From a checkpoint of a small transformer trained on Wikipedia.
Training: a variant of Adam for these matrices, 250M tokens, 7642 steps.
Each number is 500 + 25 x the weight over its row's rms, rounded and kept within 0 to 999. Layers, rows and columns count from 0. Numbers have three digits each. The size before them is the row's rms in percent of the matrix's.

# layer 8 MLP down (transposed), 640x160, rms 0.0809, rows 119-159, columns 80-159
101:496583530467483530519476471498511525509540511509491511520530485491501490485466525477495487496540491486480499481512518471521459474483473520502527477474472501445545483509522503518488531472480474502513567491434500531531435520488485524482487511
102:471495504497492503506496481480495547495508484502507528537473525538543509476493524538495519473511468525500515492509499491510508502496485508502503506471519484477543448531509445478476478552508491521497531514495520559534496522493468495506489514
110:471513481539448466465467443481461500507463503489469487503510476498513509472517461481486507498526503496506460525550531472451479509503505517489509516463557492487513504525525486511501543517495490533504498491516476491475505520516482495492521489
108:526541469507488513470484454495515513447470525514488495497452533503485494510503496481496514457455533515519475507516484513494509546567472514556471478486472516547489485489540486514506430508496449484500499555462525507524528513490475525481492490
093:503489519498479498505521455483493493496508457481488531520478510517503506512481498546515462511489499497482467466481526481480503482533459506485517505503534458464486470505480474525473516449524532532485556502515524540436528521530499449482522531
107:495479516506474493508506515524506492514470539479520493544500509507477540506501485519476477533516500498510490478531507498503500487488519511470508515470452515475468529544475498449462517531436512478486521493543505517448534499550493515480495470
103:475532547492560503554531462508481474501530530506493495493519485530522483521497505474520473481472486513425546491456499510487495482540466508489495505485494495488499486456531488511479496505494489509492534517518505517485512488504512513538466493
102:492532452504524478526504536550549502489473521485493474516484467469496509516503493487473502472507499501488481494510481509468469491556506491491531497531470510504470465506496514470510488478503487436472479461474524502486481473484473533520526523
103:511479525472500486505493505527453526457493493491524482443492501517461501508500519465472512500500472462512533498490515504476521504472510473496498483520499521490494531523519525513534517547487515540515512455516490521543529496475527552515522525
101:520512506470514509501500521489495524510504517548505523500506504527503478481485524500498515471514507504505495535499473443496528520493525522535481435518516501508506482490471506488517517525498516537531500452498505532524562566512487477495485471
100:526482504491547498525506478485499486494542493463531510501465551515537493487531500485530504503481495508455464474520488502514461498447521506564519496486533529532488516504547464512486522512469434496478476507502507487494519493483553510488484477
101:573502520548512506514530474539514504537518528476459518523504551496520484493491495498479491474488486466499496501528508468482447535545468526534486509461450456519496478459492538504531483493504495517503529488536547522516472481518501498454510494
106:525531531454481468450487531552474494497472477486479501518525465505529502508457477495522506496500517462482498532543480449494509497522487508503483480504507466507487449523462574504510460502537501515500575511503508446509505499508522531490528451
100:464505510507524493501496483496514535494524503517500494469500484534528555468443510512490511468487526473456496476491498501499499513501475465539517481512483484507559516499479531517515516501524499499560522489492500510468475505508506492460482522
102:542485494508468497504474529474526498520469514503494471487534487493560518512510440477490479486478466487458508532503460479516461482511519470505502458501494512496513526490494529509547475475461539514489497476524490491468507515490483546530524488
108:497510504551502531480459545488482501530473552465527580471500469508488491503493514503484472526504496518536450498489481455446434512528473499492489477473490536500512512518448529450474500500509500489520480461482506507481536464496521510501481517
103:498491517516491453510538474511468452509461498496522478500469512503456496505494501519502472483501521518504507501500490513483496516518517540477508523536483487499537543487483488509463522527523563523502543531484508485490486520506471512489519450
095:510527464476477525500482495509522501486470471466537507452463526519481508510514458448490494514458478483524519483513505465452532515509496486485462468516519479459502500484501507515515503483503457521518507517467522531548486499487548504521514448
099:504506468504473462513479514534457479503525497497490465487473497552479516517495496514459518512459510503484489478499510485514476456503473495516475556491512512507513476498539511533461512488498468489491520503497483545462464520481481458511517490
095:543511477426501513512505493523486532523508514507507506518481469473497515493470489504493525491504485503511499523486465510461472469513457486466518499497526474507503492503483519542499523444497482469492483502496490509516492509508521481544522477
104:480504497497464492467525516523502504505486512450493464533539521509538518483517459517494445527475477494457518467494538459531529478511503509457515443494458494499490521495486540503489518529485526504498499527478497508437509442458500504491526488
101:493513503504521531494468502481536520485499493480486529512568462477509509504518495472501472487501504428508504482534475497495477495502514474444499494467541539509521540525486494485502518471520481480486499458497521472470531505426463512495506547
099:513513488495488444462510500565488464495503534546503468524522535503506503505469520487493508506492482564486538511482449500513522536495491480492441542486501514502466492492519515534450504545465482481522512504454529496479482508509457506500544501
091:489449486538508531496538537530527559520452442497488459549543479538520468470472492486509513498485520509470482508523496497517447476517499519482472515522512502531503493443520502461511484517485520522510504473543493528476506492521461492470508505
110:494505487448504504517513484498495454513533493514527525481495520511514467476458510472496492481474533528473500514517508513494449507477518460482543534549490496532509547521507517512483486531486482482544526478505462498497462507477491543475507489
097:504556529517509489476482498522510509510500534540497492485513517504464515502491517489440486486502485516483500493515487536497547477492492515489514498456491509511463503514504513502478547516478507497472463542534513556505592479514498522489527493
099:495530475519541465518510502470533531529531497524541510503494514518522504506498481480525474516464500534504487527547539488502458517481523481477478489457482475518516513509475508502517486501493530518490524502486490465523491527491525486535506530
110:484478488495494514496497520532485478542505471464496457519493530489552517538519444475477526512476508490482458482458503464507486470463526484489494490504485481490454535497477462511460475454480531484516478525510475485475499472497474532493510501
104:489495516505457494502522518498477509529509481492486502507498535518479437504499570486498483492507536492514482489523470466448523465457488493515529506522448493516504502474500506491527529552477526510518473500482515497507522514528521451507519515
103:475477467485445537479475514515536488473475528525485481521486493487489445494498448495510476459532504489487508512528522506532499499511503508430468484504535477521470508505515451443490514475479536508479517516523459491490509540533492526559522547
103:493520456496490531511484506494490526511500501458499499506474445457456535505480556479492455484519480519513512532494491488441521458523558500511461520499532512518492494492508529479548541517508494539496477488494519498475499535511477493528474474
106:479512491483493507480505484468481507497492512511504548474524505496496533487465487460521507533520476469518489482495514490513519475498500557499464475490485532511472538491500488503501512516469506569514453464444545504505496510478478523479481477
103:519462505514489529494520479533513489475462461514487479472511496441537479527491488514532473500523503434485531533501478506514558505528530469520478520485467502456479501511505521521484460501482495504484576546500514478483461482498470493509468549
108:500494510487510502542513524512455496501482481523518496538484476467510470470486545491517493489483474503481482487473520510447495485511507512480511511508556472513496561480465499477513488523494512541525514443511519543500480507487518542497483517
099:478476496453525479520478487496492475558505504455532497522491501501463567430488502526482526497490517497511476532506496519491462489499479528492536505493441473514497458501496477502489490484452518502538514502538515532456498494509475502499501450
096:482508502484484493477496485499508493539520508491483504504474485508482425480479477478486509550502544474517489506512525483497501508505515548487485571458491553468466486487498508515484497501511511526479500475511484484514496498477485491475533528
103:517530548531485459502522473501490520543526514509452516451493518483486513479480472511463502484516525522500526499499519492517492504490483504496480518480486480475534485525489522508520485503515543502532473465510521512507487489475487456496514476
096:479529481510479495478534507493501548508498517536496502442458530509544483500438529519508471488481483499496476474476527481556533476500477521476473538535500474448531477486523475531523458500454514500486555470524500528516498492510469485520509488
097:503484570492468510491484505490511465498520495492490546483529511490492489505551470538482478539491540470481480541520521470518509444490514466501467503518531488498502507519528503481492498473528507462499484511493476547491503510520485486518516489
110:519528494479470506512494494514491509492515558484514518513446562505502519514520469513475513511531514461469511511542497547488523451469495561516510481515472497496496491489504437511488487537467525480506465504474497462530502505461486513513495506
103:495514525487515514514485492546449462467497495469505463563480528501488515461498478497531494524512496511484489517482520482478492498473510482492502540529500495538516430518478493478467517528484527530518484417517509513490528456485515518524517495
# layer 8 MLP up, 640x160, rms 0.0864, rows 120-159, columns 80-159
101:484487503514529513521562491444490496480470457530493511478484532478481513511511505504506488469430515518487566529506494518492489521528529538523527449518514552478505465518489509482469519496499549503465512503457515514505476515487492466480488516
107:530494439554481527476507483526499498530456473551502495530526516487538558530504483528508502532462510526489488523449487484493521517464460471479489532491487522491480496502525492456507498508460495500510510480472509529492504493507519489481460538
109:537437457518509461503526536453517515517512506486506466490477493466544542471483511521503541531479523499505484497499482500522476471453466499480535504484449472502518516529500516486531480501520507478529519531498486483540462523511538497503508517
089:555505505535528494505489474503527484538502512553550551502530490512481474479491458494535505508480500478494543526514484514517488483473506461459515483542496482526518505507510521519543471509536466474458513480505483456527524519540500497466506537
104:517493528521479497472526504512482489474470505500512522504497473481517512458487515486540492488498510504421554503487469489501513484502516514485472488508536499465504503520484475496529466471564467471516524495490468523525500529476460513509485519
103:467469482502453461466479489472484441483485496432551518513530504501488516469524486496550532474495525525488504492525465508479476487488529507534509534468496529487459500500509486473508466508522554492506526470457467484520529507520500502510470473
095:481497490501479536462537513498514519496494446490516477500507483455492506442518521531466476526464476511500504518541500539520494494470486512519500521570473498510487481481494537531517482487482484521527459496491515509508509524484528536528503458
104:514501510504483438488452491478521476501467479484480502535503479529509512492495466508512561542492524529490508493489470519498523543438555521508490511492493514470494498488490484516550453485529519513545505477483522515506516514545426504503515516
096:555492476503448518457534495489487493462499481531494542486496479439504503529477510500520477476472515498519493550523496509555509495488509517484513500431492497536565497489479543511540474461532506469490515453478510544527499461517491498532515460
107:524459514501509529476451496529487456486482478514528556518438534480499488504503507512507541496519506523524500492501509500542486480478468533500494461514545516483472568523545478532510509518473519504503498502482515517493483506513478496499505501
107:492487506495491512496514502503480510485426464468512529444486520483484468477519496501511519449511524509478519499515512531508441502475518483567483495542495512502534510560495479515502469505537513502530510520480533501528510512522508477449473488
102:509494501529517481470453490456516488487504493486548500494492473511551528481502513485504513491447534525496502466476469520509461501453518531487582508526463495526489517486495487521503481508517492455481481474505488489519496496521510488516486476
100:467485539536491496494504492447496493510481485514493501553470490436462517499528502475496472485492467486479512543513489544492502516497528499510457551527492537467481499518497455477525513519472489514489516489467473456487525503473494435506519458
098:508509492498514463516494467483501444503511478508484526500497525481499497467511469540520473457477519507508489472539495503469531497506529472536513492462470540428536462483550516483459518427546501516489493469482551509544509487478515488545513510
105:491466490521450513525540488493484486502497497532485533552514525530522513478498495582486481496514516490508528514526465559498511538489505543513503461504474503535544493479511461522540513499479551478532470496496507473548503512490482499501488486
106:506483535529486494490516461478490457534474481509503464475526517495530507526474512558547541493504469488500496493477503556511506513481539521509482462477519529515517468486526504483512483495516477532496528475473475530468529501480542504516474473
106:497502416521465473501515498483470517518494443481511540504520536487441479492496470508524512516498497540488493525508495535504509525491493524483489519470522496429534465488543477506518535501542503548524480511487487482544495477494509470534519514
101:507479493491500510499491512466514529491539501497549495487516491443511487513524501496463558477504540471488494538530529515516518538510526525484496481516487514545506537533511496486490540520496495538478513469500520527478485546489513505489500501
091:474507454492514508472557529514488501500488472508505511466456509504478488477491534495522521500488527498540509513510515510507485481455529544501521511542500517458507505503484480513483500511534472544478488484480516462501481490477503491471533487
104:508471513542497508463486532444481493471473476502494493533549506471501492510481465546520480477484490526480500527502505523513541495507534462473527504503445543490500499512469490491524534472484568499517511482484539496508457514524505450525473538
098:508444494526459513477543516524461470471480508510500511504496489529525541489532507550464515481492472512489491532467512524490527526468542527500539521544484478524500473546516500497510506530496459489453497519474487505502496548487469502505481486
104:492485525561523508497539449473485499501526493509466519507496514514522516550512511521511506516499529463506501488447522494508517480513520541520506503550473518476482504509471509481524487466542515512518499531485425498526472501534483529462520506
094:489531471500491494424504508500508433496543496507534518497524501467465521489530481493526505481503534458502501498504535513542512475510490504506536500550490493470469476531478499545467483483500487512531469494471470518507499506516498536530481518
108:504484474490483488493512505497503489498498549469519535482556507523506535524537486461503483491480522514457507477479503522542507450490517466531506477449530508497510479528512480479551494492509517538482510508484526507483474532490512479480509484
095:511481521510494523480492499487515522490485497458505533497518496537470484459542552535549485506488485525543519498521510515519496570486539496485483506542493504528493536505486522493542517503523483526491509526517473530485473532496457491521479479
098:528467487528498521485522476490548508513460513530470525567509474499513461433487492536488474493507477498475524531454497483521522520483476528454506482512475492489532520513552491532503509535506448479503482455495512475476522507508478465478503490
106:523499508515482472491449489476491500510476441490511531529524489504463536476487501527512459487459525555495533511475520523542496474489515453492507462492492500522467468530497498503480490507509494463501520491456460502527514489490509472499476563
100:542520523487520470494504468468491481489514506503525481489475518538491484512495533506440515538479503505544550520482483541497536525449523501525540469522515492496463480480495492478525496447497531510473538533485486481528526481472494449511468468
096:472451502529497544458472508499499488493500481511490488472486528509532534489471475486487520486512528498503468535524470541525517460521467488501514493473494504512519489496557513498525477513517467473458545501513504523476469505533513490493496479
102:520493482491506508550473458474489511551517468549522478502489474528461489469507528518514498494505503492550528523521488506495518484488512482496529526485496469500477516518556507508480462499525526500474530487536460535490505516499516514492484542
103:538479467499469513499517505481477520523501518477467507483463493468456506513483460462465517471484538550482536484501475561509507492482525469531494533508483539537476542487505470494510469501535525473490499491465518528452495525482505452485514495
098:536474487527499503469515469486491530490488508498518513527462481518501497481484460533505527518482484509489505474500528528516483480501512505524499470488550523466514446498512453548526449495511537483459487490473505490570511506478475475532531469
105:498463471522499464478537510480526491520513502465499567507499509512493471519525511494510493476462503509541520477504523508498476505436499543523495486534487517518510510501522478496494517444524513484495478524513481516482529501524533419481463491
101:473485483502514552452564505499520470504511493512537499497509506471496516482488525476487520488511486538494527526485527504507522517504525459502507510510499515462494515555508442558531526505479502531491492505496479486499506504479482471498471479
111:515482453518518491510491501451517490477534479544491530509482533518466513468475477482469497534470515504492527506492468492525535500456472509513539484470479516501478478524461485514549540497539516548521468449497497531531463507526526497514516468
103:460511499502510500451478463523513475474469474496461528570490553478521524497506539516511464517516551549519513485491522476534514459513520511526486456489558522518497461503513478458546529471523492486483521462469518478523504546488514493527480499
097:512465463528482463512466479535499465454498500498510508513499482480456480514561537508482488526455516507465540497508501465507485505506530439557542515441504495507503525571529476509530547496492488531527502500529475530523505513493501483517449469
095:523507519505481516484514488485484509484498533530514517501483470483505549489523504499487506503488528463461552462535450482468522517520496483518508493525499462510540477555512452479518462474552519580484526496440472528510505523488521485473477519
104:509487478545483498504507478497480544518474483498478486463474519452509501492518549513541465475507469465493471549463506485516491504510513518514495563473502504511484524510508498496503506501539514549459504520440523568463497518488510478463537521
100:538491489500488511481502493452524523467517495510481510503473521493542495495495455481464469517510486502461477525500505476521511510481485546524525507490516541482527487500508514488509494436508471476511477543492459548526493515528531450485464499